Part of a small language model's weights.
Training: a variant of SOAP for these matrices, 3910 steps.
Each number is 128 + 24 x the weight over its row's rms, rounded and kept within 0 to 255. Layers, rows and columns count from 0. Numbers have three digits each. The size before them is the row's rms in percent of the matrix's.

# layer 3 MLP up, 512x128, rms 0.205, rows 218-326, columns 0-127
101:162127094150108159103148114097094161118153121122125155143121137125074141074122130117135145109182175104119115142146096096148133134105125122129116094132116094112121126149121123086110108149135150126099137148133127154089127097123140144102082139122133136169183129125175114077147133151128149161121168061146065094133135145136104120154117139115168142139122155132110128150111164121135144119106
096:133125141107141116167092116144129150152167092133119133119175154110113138106110135117116163139142103111109106124113112125105195121118152173153116184139104135122144088125152153132096100147117133189109105130138134140071137130131129120175154130147153122145162102135125111128100110117104168103144129174094115119127159171125115153145140124123094128118138063183081116133113126138155148126117
098:140132117156120175096147151108120138166124126159173110164086106138121111121158130099100135135063144140113113117149129124148168145143143132143120152120135118162121112128138076113175114093129143097188171128115085159130137136127117122152152122167076174102179133148124147131101109112137149064167106120147113153128153135145158115111157154113117121117088119134105115130143130130146137114101
116:158153121087148133119094126123108132099108141111137113091120130142144161127160171161148134150145126103138096104117160143128128110117127122155109173110153113110153121154125161122130090130075153130089088133143105099164114083146091147121137113156110143144144149119134119114100139097143151137158152096094131124083088106113112104133175092102141106151134132130136098115172116089169119096194
090:113142154154132197125118107154129095127102074117091176135143135111157139150215123154115125137141131135127119159120111149133105098079101131128091107151075115119124142153116142151124118099124146151105156131116127108155140141111175134133096111115107132157086140104126101147133154103156101129116117140146156073148131111143123111082122106108148133140125153125186108151154160125145113113134
108:108145151110119106100148145115098148112125104118151137147152099135090148148134133109070160098114118145143132136121056091151131094149149152163130158096104104103187117158144127124099147087135160121130093134085139117140139122122094151089164096111143144129118132125119112161160136110104142149146124173115123099160148157146144153140162137120121064132133102131115137112133158118152160121079
095:134132152080120093120071141133108101121173104124129135123124098127130130137092139114136133129168125151076113140178133124144138143105167132114138117096126140146109162124078135102158107138120107140122116096150136169102120099183151149136096177175116121115084128155135118104104136111146122174157166107144135105052127105113130085118117108113135118133134108118127121132136148179161143130104
106:155111166120117074149127159123128136130127128149109112160140108104124128188144113085115164103113127138147113138126141120154072119129113103125110151085147131108132139180122143121128134112157158146116153117072078117104217108114130120148134146129079103131147135181158143123135104080133114104133118164156101123127118146130112180099121109132115101109118145106110133149140122112126099140159
105:125135110160125107188117135120156157104140137145130147119148115177140114113131132140097103092141098119138127133185137153185126117172099090104111137102142148133140097177095127123127111147089121082123104096133157143133135091154174109173128130109146160150171148107148137116084106129160122139164119110115098089106124157142135114085140147124181104126132141128129136112143132139117145077113
092:172111157135122116156113163147102112155148141144133110125141111130131126109120125126118182114140089118111099097068102128161132188164101107103154095157132167123107120113162157155181110157129117130138131158140090150078127118123134112146109137131102104108165141154119133118103129127107092113181120127137131120099110136115157071115136131139183110134127106133061109160102128136139127123122
101:104184129125127129129141127148114156097137095131102144157114138119120160097096135116121118141136129172156144097100165122120178048144100111087107137122151135173158145158138149124165102131107154140110143128127108121146096129120145124118103132090126171114126141148162092126075144109114149121109121111135148193107138178125170100111116123161124104074134111142139124122153126157132155121146
110:150086120212190098172145124114148131123143116084125085129141105104054122131149133141129152150104135162134165147116135111133134139145092123108170150104105132187145160102150182121155092127178134099130096120120157149147127089109122119110102121106137117121121142163103127145156119160128112115120130149129133108146123130130103135109124144135090105111100114121128102145162125140143108129126
087:130133143107147126134155114104145109196112141154168125137096086126103140140117147117104135096124151145126103110110130140113123123145112155153106108133087126117113098111129110093119156135132141194140123168121137112109099126150110163128113094165143128148136122125106118124127118128130121153101076146123119189078107154078119137156175097119096154175070146134095127118135112097112142084156
105:126168139114137124108181125119111167117121126133136094099112109129143137111134131132134135097155151108171115118112126150127142119163102120095175115098143161132103108099113100082138129135159172104112094111089124098172149149092126118136169128130120151109153140139115122083158169132110128139153118112163142189122124121109128107116119156148185127137102105140143124126158097076166134095186
116:160163104142092114152104105123158104090118118135180143106083106148136126107113123150099152137166109111141073110112149150129117166126115109108139119094142181129133110180147182128150133109147128104137102138102115116149156115133131171103126118098087159128114155166103112104117163123131109106152122107112143123115101107124153089128138162087123172163144131163169100105152139137159124154140
103:126118110070107170103112169105192139130156123135088129122149132152115146079167164135130126140151152139111113153102110104112135113128122102123118148131116127115164115119147158144157147168067149113093153186117121079118118145158121073106139123153100115116150151132099091135122159092100131115100118127115141117111116110185155127141122142152127122157126118110129113136107149075110135137094
079:109141147082148151136121140106137151129162149137099143126082125102129155096170136113147122150136082100138130136128129052145144129119104097091144138144134120124068110152126098138143147124085131126119160101112148142132151133170094124101153178134072187096135130125125145143128138128140104165105101105125123129134145106168099125132129101100156156111083134162101123142126150162141083121129
093:132080134156110162133118125119137176141170108129094164135175138134136125141142130112146130099135115146158131128141111112128135127130096121174112114130126125124166106104149132159101130138111063109093081162127170157154162129150156120118100129124112087083068107134119121113107113121128125099108138068132117099121107185164149176100141147130125127102126138147119172133112113115128131092093
096:108136167111066175078107133070106125120146138111114171130150130137111117127171148128150144153135125145153109131149155139121137162110116095124136104120162126133122113106125167148139113153159139145136160135089140102083161145127113156083151105171140119075148097120106126109164126119140129112091157111134112074151146139110100158126173100118146117160134105089126137111087140130159117110119
114:170146118124076140145150133131146132095097153154108130148174109136140142135150133083138098145102147084152137095153134105121169150136099150097096136165106163092098188159172135138160122142134123111151122136100154067140137141145170136083139094130129119135166109135123095120106094118135133112123116129109152116145146134174163149139108124116120131117129122110135079108089144144141104144083
092:158128105111129139095129116110136105143141143203096150090083133086137129106136173142089145137149128135147101117156129128136142134151093123115153159123105135101108117135133144130105121131093150156128164138119095154113126123134154103123109104162126120162105144102091110156093142139116127157141122134102097106121116096168128104108160097105217112099101140113103098160121172122149110166111
094:102138096163085146142127094108131157116124121124107129080115101159126166138122126085142128181094101149081129139149127086141159110161095112146137105142083148158156131085134156125185131095162157103113114097101169129132173118150151119116151110155108133160138100163084149130116103131136136071109125159131119144161151123081086123129142104135115104129134135158118128132130135129133129145128
109:126104153140094132123122117105050127170155148171159151100126157145111147150160157120143181114138144149118094092137086154179109115148099120151132135152128130104145101142123132133091158102124115117094129170120181166105076134138138138136129125161121156124093086174129135114129144161136131150164080141142153104108157128109105142099130125153129140111130115123117148123092129156101117128111
097:143127120172147117138095144087132159149145085088130143110130111109104149165129125150114179149124114171143116108111112119158134161117136127097099142157123119142163133133096135193092159133165071118125147150116137138098112095135120126128148134110164120122165133117138096092097122143110097096162186097076111113152113095139165151132140118134115140134116099079098135127139137096122120159124
102:158105141167152161131095085155131126123097109100133141167156108198107108157126153140162170160103154084125095105130124116124102086120088131099139110156130130139104142103114075153114098139159126159131127140154122133151131140146148126133139157117155116105143110140060131129126156104108152149130132116150152101122139150106113158163126154104125149117120159115150161129184125127123147107077
101:128127105155126140158133147114109093102176156081128085127119111180080169104133144129119127118135137131174072162125186074174094106139132150122138114111138152141143122158138151117155112118142161106137086138146145151108135092153111140116113136152134149133122149132123142114136151142079117134106132101126124125099122132117184124120143153121099115103115134132107116113212085137138115134132
070:152133148153111129189102150147135137105141118127057123138106139130126121118146141144128124122136122133159116168117098129119125101154126115194106123091123129167114143167151143159111101125100142182131158095136111096177082171107116160115159137120142123146075141117127103121132117135156105112093114152140137136100124168107166149128127113088115131124104173150118096088158113139166111107127
087:118133094118140135125136112136139178147122132129125106129157161146115133121124131089085164134115128142135131081144117159132126107159136120125138146139129128144142098117111117154113130132132115122080123166077079113151107096146154140175144085158175115089170157130137116124138171146150128157176109108155134094126135111135140115163144048101127065133100136114132135102135169118148091134106
076:117125149089129166153076096127142166153141122138151124135148130145137125161181156138150122133100161135161140137147104128134143142125112107135126118122082086087157079149142101142155159099154110106129076115125095094102136145112098121101126126151112153154187104140150123139173140119119107109099125095141099115131139128153112162167142145094146166138084160145095095162099133136135128110119
092:091189144112142158149148170146113151122194111094118109124148134122130122121133178161102086134116109127137082132152148129118097156108095102119098113134103096166114126118104082114153101095121126130149126107078158109132137179150135154161118133137138136138096136142159116108125150140089098113104132126149143102156169099137152144118121197130113123135126109161159123117122124129095151158124
067:141155156095148151114101095136097149105152099113173135164128167147127102094147156139144100086147127098130150154126154140129156107114107109134113116186105145145054107146135169178127113141101121087123115140144102140128154128137120132124180134143128091168133137117103147141124150137131125108125120112147133145084126141107123137132142132122103166084104135140131140114041157138093122131131
096:136070134127161116131140112137146149151102144084107104130145134145098130120165133117151150125088133116139138089114106095148104158132140189142088146100095139150142162161096126105141124067119146119115133152152124132159122128136118112150080158149102133145155125149114153121161151138148106085113128141149146126118115140129129188185127160126121136097092113126096087141169117125188126113109
106:142128132117093137110127128162116144132129130118140112127119162111118170154130146112116118154109102121163140136110177131124121084136115126139186161067122138126113137145110160116148109118152183152179135145114167123111121123131110127124144160101138078143124092150141129099145153095149109138164143199168146095135156185159132109171156106079134128110133123153113136121110145123106086103133
101:107133149132139120114147139105103124141129171165180145132109104135132179115150154103140153145144097124149114114115129125144111148143119130152147116158175102178115179077118127107125117124131126140169149169095103140104166138168121151131114123120122159110157152193097107120141146115111097133149117109137136113112134165142122160166099123103078100089079123090125119157114138087150098142130
087:127142135157101114111088146084124129143120111148110159141129095189069135131134120129156134152084128146136107125111171108133173105097076145114115130122125089126123075133114104116130165147143088118110130144123154139186116165179115160154152134138148151126157083132080144121107143133143173106126078108127161148131152126118129131118155114123145101172161122129130143122129160139129162133135
114:126127127117122129103110122170133113127073142150143090126147153124135124150107098131087136140135135118142136152105102091136136118127101157144131175117137149174169129110166133107130073155120155132135076181098126144153104097162173133102126141132120129116175056115120121116102119163132156110134140136138116122125120134141105127144166131148116119074120132164126119181103155150172117096090
097:161149112191156151075136095144167131126103141114121163128148114131121094112102146146166137132144100105130117109122108142107150102127128104125115098162111124117099096107159134113131131128156168144167155113119084043141105126134166112149163149149105163080108119140114124117121158118147148121133126103140093114119123143159150091119173116145137117170119101131113108121130082119130116090162
094:109141104096120126098123117111131154145104146123145171108151147112135101122151138120093171127137138099120160129130133128145183128103096104109151151111143109129129095134124103134108082096125132189143123097120118122091090104171122120146086139109134159101109104117155102143065158136079161088151100125170149147100125121130124114105175115164166134085101115167121112135135118103134115096122
103:163109092079129084147132100166137108106122127147132124132126097108151124101094119125092169151115125146119097101130139134095144141135113151107144138094145139084108118127088152082102127131106137146140163173143132098115134109133154123107158127136080104140139138144116096120094091129112139144062124131158179131104119144123083157127151126140167150142121139139093122134087124123202124097149
095:127149136102113079147151123096083116161120096095117086148175080142124134144113122100140143121124110134143144115107093133098186126135102137109095119165143107103169131084144153142111137111128110114125199090097104149115147116102159151135093145130107134119145130136120124127143098139099116150150125110132145130119184138135082105162091154135138116144154147167126119111135149160133147157180
105:113138111128169133096182124096145174140100113160141156150152130139112118183078116099089152155110117099080118108106121096093127128081139120151065121109112124151133116134110127132061146131144111168141132120110116109139168150142157102073168117115096132148108100129146154137130094118145141166097137110118132134143132119137136136126144160143139114139123135130178117166166117127127108114109
108:140147119157141157121132136123096098098166134124099106117168129136137141072149146134135089170150120170090165156137109097126147139118138108111116068138125136118198122087129154112093109159143115146084100151111139144133114126124155137126122183110115132139094118114109093108067119132095137121135124094159147121119117123136133137102156125104100106133127156168098150136160173104086122122116
098:122130119124108166119148159127163146112100164111097113157190097129128145111140171082126126144137138117107123165110110112140100102150126135098112140127119157095149141121183117159164161111129101119121120133109124149132119116151091116119157153143105112183149124092142150105171105160069143116118115089146120160120098136139175102125146121084141185139100127113127103131116100114170157125137
114:134131120133137143155124136149102157133143130127144144163116105179118151153109110068137133118133108112151176113135135129125157115121086114164136161113134141105141111124127113091112140112118110140160095147123107102108109127125146151149126106112104121127103102081080161145073050095136115167163111182106143123108117105143145143111121129168145084111091073108137106130124136105139166158126
100:087121097115162087115104102111176111160108140122091128124145111133093143133149135121120127130107136157182124119104150120147183171117116101153158150126118144119131133092142092137136130119110139118098123127157130132122135110117146134146160143147109141114146110103122113101147214140111187131153128156086149114169093128138127135113107178140125160101112058140136110107130082137145115138109
100:120150113197135148080151135130193108118154073128107139138120125098101124101102155101133129125116129126124142110118160133123100096096102130116104104142117133117091176134140113133114097119120132159116097121120149118150084124168144145134117103133110142095161088126105079106147156117124165128086140144147104154189146160125137138124122095112135135153136159118164102116088134107147146155172
093:155095139141156129124142112133114137111125161122120092113173142114149100170099157118083123132114163164109133141115102112164142152141120095114070111159128130137147067059151114126135146092095158108097126162130142136112120139179074132125135150158142161150152129132134108113137117165130132146104125126163163171125112132142073159154115134104154136135104129084151096142109128142119125118135
101:129106165140137159109167173074076140163122120122133143116115124114126100091107123120098143158144130161113137164096142157140115118095127142160129178113129138099156134112160175134142135140122160131136116135156145126109117109112136090137142148153138114095132076169157135131124058109086129172141130129119148147107117136118112111122134160146120149207100113136115118151119135083126103149107
106:142094095175155110129132119137121157119144118129120080129123146134145155103108123148123125109118108127138162112121146191113102166151149133090160130112119116104154111097124122135178165101118152142156113124135145102154126084110149176129132134155163106135108132135157166134091127166129134123168098056143133144140085143148138136152167126109094137102152113136113146117110141171194151112122
100:103169126110107141150060138141139085132132168097141099148130124153118101129121143093104105145106139104135150119149152108133129117100143114119144085149119129133085104130159152133126138111152070150121106159166103120158078133108150083135109125123118112158149107136149135132126125138094127160106161112132125102143114151199166167101139150139146110153101142148107074168146137150149143147157
100:175148135127168153154126123126145134104129133090125074156119122148184091142132154100095155083161137107126144144163099109112110122117148118106128119139102108129142079162138134140101170095112122147151097121110083143082169135128132111167123112134121137131171123129142104101136131139136144164180123092141114104141098144161130101122105152115136131098155126135150074151154133190124111140112
099:107129080153098108102098110112143154121118111153150121170140113147110165128112083134114132125145105129115099134140120120133156157133116115117135124125116140125118105109140149151157186097154076123089086144164130089135154160131151137133126151114114150108063159120161103171081124092133115153119129096126108124154154104154151142120165162161121134122106192167155136100102122148099125131113
101:173103123141147090108110127112107122130140103123146118113129176150090123156156109129163127115144172145115156157128131116146157081177123128109159104132120115147090140174134159110115102115128081089133104091154112128159176089145190089113086143118147157172138135113150115147138135137131129142110178108124103112115138155160125106144133136112112120086116105147097135136136154100147131086149
108:137125130115131170114142119141124140123103082106099123117151143135097113186119192104139119132163099114088142110088090138136147129115151119129118105133131159129143093104168144094087046166150129127156084100125178090128107130154119121161125106148124111121092090135127138118136139116102142145103140105143122083104138139131118154101109153132104124126128104136122119143174166169157123107117
079:133115080152117160131163115150114162137161105126066125162145147149094168173157113095140124122128152131093107117085147134119151141123120141148101133128129105140144149099182109128121111143100112133131130101117151144155132172119142132131110107118101103135091135135100128125121146156147094087104149117177148130122150131143143111105099104067145129094170159189137158107112126112131074118143
122:150114155077099130109095133139098109124107112128124142115138117143152119152159134164116117118121155088150107113182096156152162158110113172119131066185124125147123173109115118115155129142143124134119117131122131124162098084137118108118142157152126110138158136143143129107072137145137104165097126113126118144130152195101102167149166164132120111116111161100111114118132075121153117087136
089:132161121127102162101127134134115077124122130126135137102123107106158126115076110116146152072156148146121134133118145155210093151120125111135128149139103119092162095127125189109105120135116132154163148121130093126126142134133144116117127145123127132133144104146104142167106165130119075195091101102137149108112157117139120104100123114161158122156112128105150182088135158095131127154152
104:131129154151130102124132120120137098108120096146171147136126110122137119155135141085117147167088085144168130128110101148104131127148082118120092144093142123100104131061164096144164152112133090120133122118176093112144118126182098145120120114109101101138138130151078149123146113144093117105096101103127146124167145108123140115158179099138106131138118138146078122159119110086180117125136
095:121131102118156140168139132176120179074125104137118093159093119119081103152099132168108175138139119085091113081120102135099140160116158145127112136116126114116099097147139133136114137103120139170148156121103118130152105112152134126146149112135098154131150073139146128144139138126142135141154115112133134120114178109105086106168154116127148139137141177179109121108141138096144107071150
109:162146171124133142109137162106166096148166132176136123181097170110132102124092132131119116122138135088119139146127161099158121148114102151120133134198110116105124108159134139123147103131120167162155142118138156131139135169120132195083143129149101111109112126125126130137114104118104128119111139130094115132066145169160130158138121118155129130109072110123128151122141171084116120111092
087:105171104100131141104108123144139161143111122136108131080154089157132130154155112122121147135111139123142125108128103129128112109151151082104093150125152109085111094099173128123098130109088157161134142155133157135107134142090122174132159086156145119121126118085165088129120130059186107131109116139114104127096154109139171110135142109108096138118093122128077138144130111147153106152101
076:138141097163166106129139147160126142124125088127144196136110137115122116107132105127134132116148151155128128144110144166146166100113072082082160132163105096141132178132119122118138087122126119105155097094133135142131122102130115148160142167171148110144095127117103110131096100142101129148122121146064116159143186139121121130102129107091125096162147146178134134130135117132159153121165
086:135152154141154097161124148109098109098143149113072163106133165124159119111136135110079142135136121163118117137124116159132143158114165067184133065152157142157135154109130116118141121097108170170165163132097093135116153115102126153185145125186125146103107122121136123126115119131169109132128104099150141162148162122129122148114133165098116135138104104120130124116149110136151137161129
110:131125119149119125105095129113116134165091141145119098089125121143117153084096157156144153110116106097134136136091078134123121087136138137107117121153094144121133116123145147117177181123123148095077164130100122054143109169149176155177144121100112120134092147094152154132108136109116143096102101112104167134137163112152093099118128127088149138138143130129157126132173119150137124136113
119:114114096123122118139109149098065123142125140125105154072066119133078141098130113137132134128144148087109152101109111145142138154119159139114133135114137137169123148106126167130118130140164114105160096122114181130171119120121130134134137151149111132175128104157149110084110121135143107126100083138147091135123139190143093141120117178134150098141124112161103123165101139174109128118079
077:118139135097127131133122122138115144125106160125129144134154107118190120115116124109114145136082152090112163122122081113068145147150076137130124159119107084169133078113122161110131116121160129126153158097122089132149134118118122119100183139140117119125121118126117134109107135099083114131090133069121131116128125179136119163130137095111169128088101160163129131097177137121154100078124
081:161139103105137101147138123149139083143145135141155164128151102102173096164130156119146121081167127116159097122163144121071109123168099123129154133151100108199137112132135135138129168121133166142135128107108131124108103118142135136151143128099173127142074145100110140176159091091086106138132148118137143098098109101138152156156155146142149142150111112156129132100142133136174124143103
102:124156134100117094110122152081119101124128124088119159174096133149097125160099149136127153145110147089099157159109095111171167137130120134131161129095150109115163146150126143185107099116128137108114158124139177152129144119147115125112135090148137138138125082112141138099142084158171090155133130114132102077135097152109101179098128124131115115107151171156136151111143098108164121142140
098:148163145122148113106119133106116117133090124132138142111140109099121130124148186124157151115107133123073127168143087097111140162108121114127120132153121144092154126143119094157125130172101093141134086155136121122075115063115126087137141125134142121143118154125133147105127167173156104129165147127107112113124143120163095090087186170114163098154094147098139155136139098093129135140117
111:109162102099125120120109113160090140128141127122109116120144087134089127136113183104123175126104103117095097068154074120103137158113157189117111147133136141145144104110120153126167128111178106126144163129111154127143144119140159154119130085125095143200144144133109103134145096126173131142135104122112147117163157123109108138152147143157132121095107127115109125109111142188126150109125
090:125161114127108128123116072141114131105150120139092069092106133142144106155105109114148187150111116154174099144168097102131143132086083111126080094122139159134126144141161104114094136139157158139142111119162123108128122139111075127178160174088126095130120148147126121116128143113127114110122141124108145152118158139131160085134151183098125092127108112127125124114127117137185121110122
103:132127136180133110106113151110121145125071090152139110153093145125114142130142124116116118122105153119092149133112125123070113136123124158144094191115128097111137129187118136179147139147143132161194149146116156122093119119088127137068152123092171150158115147114116149122102117134130112111143130159118128143142157151128118125138144188118123149165132126159156135096164134098109106113157
101:147131143118108117137087168120155113103127098110113104113114108111136128108144168103129116105124125102136128150140130120130138160110125123124168105104115137119164083143132138114203096128133128172177113146118153166116098115171093154115156095166122121112120172103121154177136141098097121183136092116134102107113103131124131126122119156128122138179117076132157160072117136103160112143122
118:145115112161152119174154120144159161107125090135160131124133117170084147084143138152134088138150099173160116113125134144133131123091121103125145114126089101121092106163143129127141076117113147107132059119104158112129130111122136163161087141133101095101114102156122090143118142115135145134114155144109125111113154181084113174102125134126109110120123063146158122117107134126145158147153
111:129123144156139193126159145141127155054154112111128103149147115110120092131158124144096135154133124095147124140120113104182143113105149127132122086147120127112104118195137096109113096117127149096139123147114144081130127107146141107082116118180119098118157152120120118137117129150113128159077130080134159156119152171123121129118101112121098129122140107131169099083116138109164100159133
104:137110117178111137088086158125085146124140118162128118125121127176135105133142169116099132136103099125109115113130076145151154119172126094104120119178128155122179126120144095099131121107134131099120106138172130180099100130179106137143143156155121124160150134162111157114138130147138139154117097119147122123156110172092144192132139107119126148109114127091140104144077128150111140104155
086:127114095097126159153126126116147104150179143134108163096166115136121157122102117163139145116125108106171116109043139134173168144123142114134088124125143104134160122111156123063153130094112159170104093076145124144104115158106142126146127117161133123127082130142136094122143149145083122111134098117099129094139130091118104141142148155099139130149105108162102137150140113138146126095124
107:125106140159135124136141145095159141098158144134133169088125112129129105098115139118098140178068097144105123141095121088149137105139110127131131120130114098141171126162126159114130113106125089113169135152133112154111156123099115167132172110072119159175134118137135077133134143106119160130110143140105138119147176162089085092144097119120130109137127127169152092125122102158163130119176
090:126126139106126089119120146156122145141144131132121128142107173172133160137141173133155111147131131148099133120180144127107118137148096101115124102133091075157104171119154148128104105119107099177101120114143060139149133138109143153136170117126115163154156096121132146159127152145115190096097070125142137120119133113150112124149129136159124138178148111125149113188155131105124091135153
087:096155107136086144124142114093115150138132100116141128149085150138138149157121154150098151148155111149128082160144111136112162150121151118149127077130161124156117134118111115138095145081080113122148104090099098127128110140138144146137110158144116124130142087089178150132122160086148081116138129142147147153101154167116113102105149132114181139170129112105073113145128137173135105164115
100:143100132134156136174138139127170158080119142110137141133093144126135077158128134127106111097159109094187134128148126134077099107136106122143103131090135156098102146159105104181165145156117134107123114134146197090112085106137114084124141110139124139147136178134118157114147137138114101159105129083162106103159135145131125160146100136104160140120146122108109140123084109123134127118120
103:111109142142161133104156137085169112160119127126150140086133158137103071139132121121087123168120155152138129098161136123167132139118104152182152123091096083149131148117097110103154144128126090099117119133156114100169128119122129108151110181148118092136104104112175138153111140129099158130126121138131099107122120176111111159099146121101119133074093166106113159115144152102139122095124
093:113134138121128087092146103126168131109131116101125136081110131159076101131107167163126176138147130138117096114126145154114149104104123108089157098136085111117078142104154129136147153137121116136144097138098146143123131125159080189168177133090152146182119143092151108156131131089111137137095151102139159177112154132114116160095132137129160097118115124120135117143141111147105135125117
093:091130117132159116104125135109172105148074105134153093111135098133115166084110117117130197140086153131100136102116119113158127136129139117134124169115124171149097172122149181121114113110166119100135132110147168122129179136127140136126114108109125132143131174133138148115123131116176094134097130155116109139179125102163134163088117124097142092091119117142123169112109113149116124167162
088:149117124115169106095121115112127154124167134106162144128114117168094112114095148100151144136137142169139130106114119119124124144137144140155130178096128089116114103115113100057130077156098119165145081114146120155087108122128098140156104134155149103189125122122107133095103141179118120128143089113145138131088114134084113121120122142104091151111115081140166123122156123177143141124133
140:092159123085120145171154115101095152121129114119096117128091106128137188162132087123121155142115120131102160112125153106159100166118152141145106131108125134121140141130101161152126149136158109164155096130142125148217116127154145086110128118132041134108088123156126118112143127125122082110145123103128115146109154151155108120131154118115163144130120148131101135137114181122120140106116
088:120159112100156137116115120127175108094127106102121164138141137167152106192086140110114139147135123143124085153100126137079116081160114070109097141118118099121135189138147152142094133156146173131109142114101159140091139159083152167133106092148150124151095125111155126117122137109109142131115086135129126158100123109127143159135100109100114095136124107125114110109163137169116140144142
094:120168164133109122132115124129127097138134122132138152138125103121160172164133104125160103157120104138117131127138100129111148121059089100127137106157121113094148109165134132128113134104074135131132120159147098094126123075122136148175162130098104102121138115117089112141082174119122169109153116165126144077148098124140094157104118085134130103157121141164172114148136183147114121115106
102:149120160109168134122093145123108134121119160118174112119136113154126119122144121087089110133119119115127154105144122137134170117168093104085144176117140085150101106134114103090099112120095093130143095112107136156136112108122151124156077142150108126091134106150101154134166117125145102142142166179118182140121147112183164120124145143127154098080127116114110136156122088097088133112120
087:132154117092120183128196152100116117164118137111125117128133111125115144153127159141146123150123165161122134144128132130091080104110092131087121183158113118118191120097095114148085129107123128101183123109125112081152088113132113145152104129109142137116142155164132095118076140145121081161105089104154136124129124115151123145154118123128119098146099116094139115096148149127117106147131
110:101123136138141149075124115136137123157085127141139125152142142142113157118135133201121144102097091074097124119133114110151129136093140153117111124101103162099095168154100146154122138121086151142190164134106127110110104117125153150088163105113121172106150129164135131153128164119148106106140116157140185110163132161139118122165116132093124126168111105115152109089137141142151110128139
098:129155121135121097167122216121113136137124087100146104131097107150129152108130141108117132099111081190091089108170136154121131128156157148096138118080139110104150162130140126113123136146164149134158129166088147116096108127137121157131117150142117097124131151125134129141120143115089116161165144121133104131126096122141118091089098118099066130095138160157133162128142140117124092142109
095:137099125182144143132159121119150110165156133091140125148134152130116138129139168105087099112094085080140152131124110136150142111161068103134144131109122116129156102116076118121153113111140135149071088145114151122104098121113168135072148105143108153125102128130117102163136137112121147077095099114128113146109169153156100113143138114135147125093095129172144130168131165156114127138134
105:149177118131116091152093105109113113098066153159132117138173148166145125137125124127125160118110119103166142156152124063132144154101136129120101109117106180103081107125136134134199120142111132102098142110129163085162152148133157118134139095155125139097129115108141099134117141101148138116111112106134158124160129127132166120106119179124164165110112174146128151125145124114124136159103
090:113095121104091124143143125124120166150120093102103186133152164142132098134117118109126137164162142107124126128112116129113076128077099137093107089147134155143094116083089087159146137119142135172118150155090117101130178138137142144131102092127134118152120129156129166133133138084117101105098105124161154086150125109165157127127127163108128134147132118129157102157073121079135134113116
079:149127137116160141133156112172146115128149108116116116132150168128093129100111134123123122098163140097140143130137119144140130123104102097173127150143139118084157095122136093140108100095061142181164141123152128090165116143140110129132130142108130175112137075113167097127164113133133130126088109125126107079134121159146117112087099132108089131157110191127142193119110128140135131125162
099:131138160091087101126106130124099089187101156122140111123155114138139165089156155117152095098162168156122124137141159111137097131119135130119095101126156100136138136123142131120119072099148103131157135164087152112149109165117076139090105144120120160125150127079138142103101141101193151104146148122145141119102138119138090142116089112113157131168101152138119136093109140135140101128114
095:150097109141158082112128132104089115154138159166146096098158123127106125134135165100112174101104104157134122137115159144131123115126126162184143163125156118120144080117120135130151085141132123152130124089130135144091110123103110133090133155155144084136133089132100142133146089132116128128171136093123126116088092134136095135166166123097120120140059136129136102086155152111120084148146
098:141103153169124106098114149171139143126133091125129115124129164156144155164149133131151112093123069162117116135128101126090137106144038082147113127133105125149159134090111119088129085109126115137127091112109157156146127116165139138146112119147113134124099109120143120130115135127082170147168143171091146161124118131130125110093134143137081122131147131127127087138110165141157122173155
107:126120164106106134169120103129162124081151138118129144135123133149123093146156135087116140119118135094116154138181136157080093149116088147130158111137105123142120169143137159188106121114140128117147093122176150105156153114091135115150095147117102084117150123083140092077107164122110152160157119133173107128085144151131118111082104125150137116135161127137127150134145150139136118164159
088:132150158165107112122116126163109165109129079124174095104131119138150094152130147140141141141131127100105122146133110152154138104117120097155153110152113160129131154124139108179139132117128108086133123178117145150123144114086108116095088143070089081143143131110152097110132095136118090127117168080138102132128130108122145129095166151115123127137106105147104101093080117112132105156191
097:091150161139108139105102125107125158128161102095129166129176098100125125132157138151157141117113131096073126102088159169138137112157150133096130162122106103134098134131106143107137139100140079121120101113131152127102118110130154144166114100168106091166125142106106137128139171154098123144119154138044130107148150161131087120160121142124117120122131098123167130143165160135138104161129
086:110153143141162103133145152131166111100119122135093119113157120156162158143124131064132103083112127173136122166157154112126090103138156122078098126122114108173141161092155170141130130136095120156097116122132142107134138137125094142197131137159153107148095130142151115134121142122124144100152132132116115121075122130157138158140184160147146178108107107138102116157130153123134159098119
105:141151164124106101128194115058119089124103164122100140067145117133150129104119123165127133108164156110114119150174173140139143138153085104140157106093157132104137140130120125121129128131073133147132130169127104111117148149107154103098133123125139139149111098105110126138136115094154076131114151133160151102116184118142119127111156117124175122090124135176116126118123141094133103154136
111:149150093134091110144133163127145140104123147148126079159122119095122168107084116148122166117142129139116107157112092100122128137125095166145121083156080166107142148065148150129113119140157155155143175122158148103083139138111108121150123125121093132100134093131137160069135136161118166125157122135131142152158117128152143134121121157118105125106123106138095136087084168154137111094115
091:158177126114163145156174101152141101137159110139127103136165127117135125108134172121158154110089138119111146171130133104113153111126098177138086098139104169126129101087142135160140126115179105140101127111141142118120180110122128190125123123096147153158111112054136106135135118147114124131146117086112126142160119155082114138119154114109137124130128140154122130136113165143143110128066
093:158154140100121145106098146103107089127173148081111132122122121083116166127129135125110127163122172135038175145118117106136121130111092148152116121169117093151133129156149159123141103116143127147130186121178130092164118131133133141138123114100117162162119143110108096119120122145168087128147129109111118133152151149127126132084138133074133167149108161097141129135093132101137112125133
104:088136127123172160138133158086149115120139104132155071118129143120119151070153141100098097109153124097136120118150175117177066153134152143107136104159135142145114122156119180116114110127137158128166121153102147116140121149127140156152106153158099119138135165158136085104113116111152133105096139140118133102129112127195147143120152112108121107147122084158133126095134084130106137149098
118:110156131120081128150154143103100150117186162112131104137115075126098136140118159158146143138147154167159141122110102138177125136168147114088089110139103136125113124140121143079113149115100122105143170166122103089147157159151156142102105112107101105106142161136136127133114151146137089182100086144153126101126144151121140125155112144140142112085088133124107123153110138097147116108082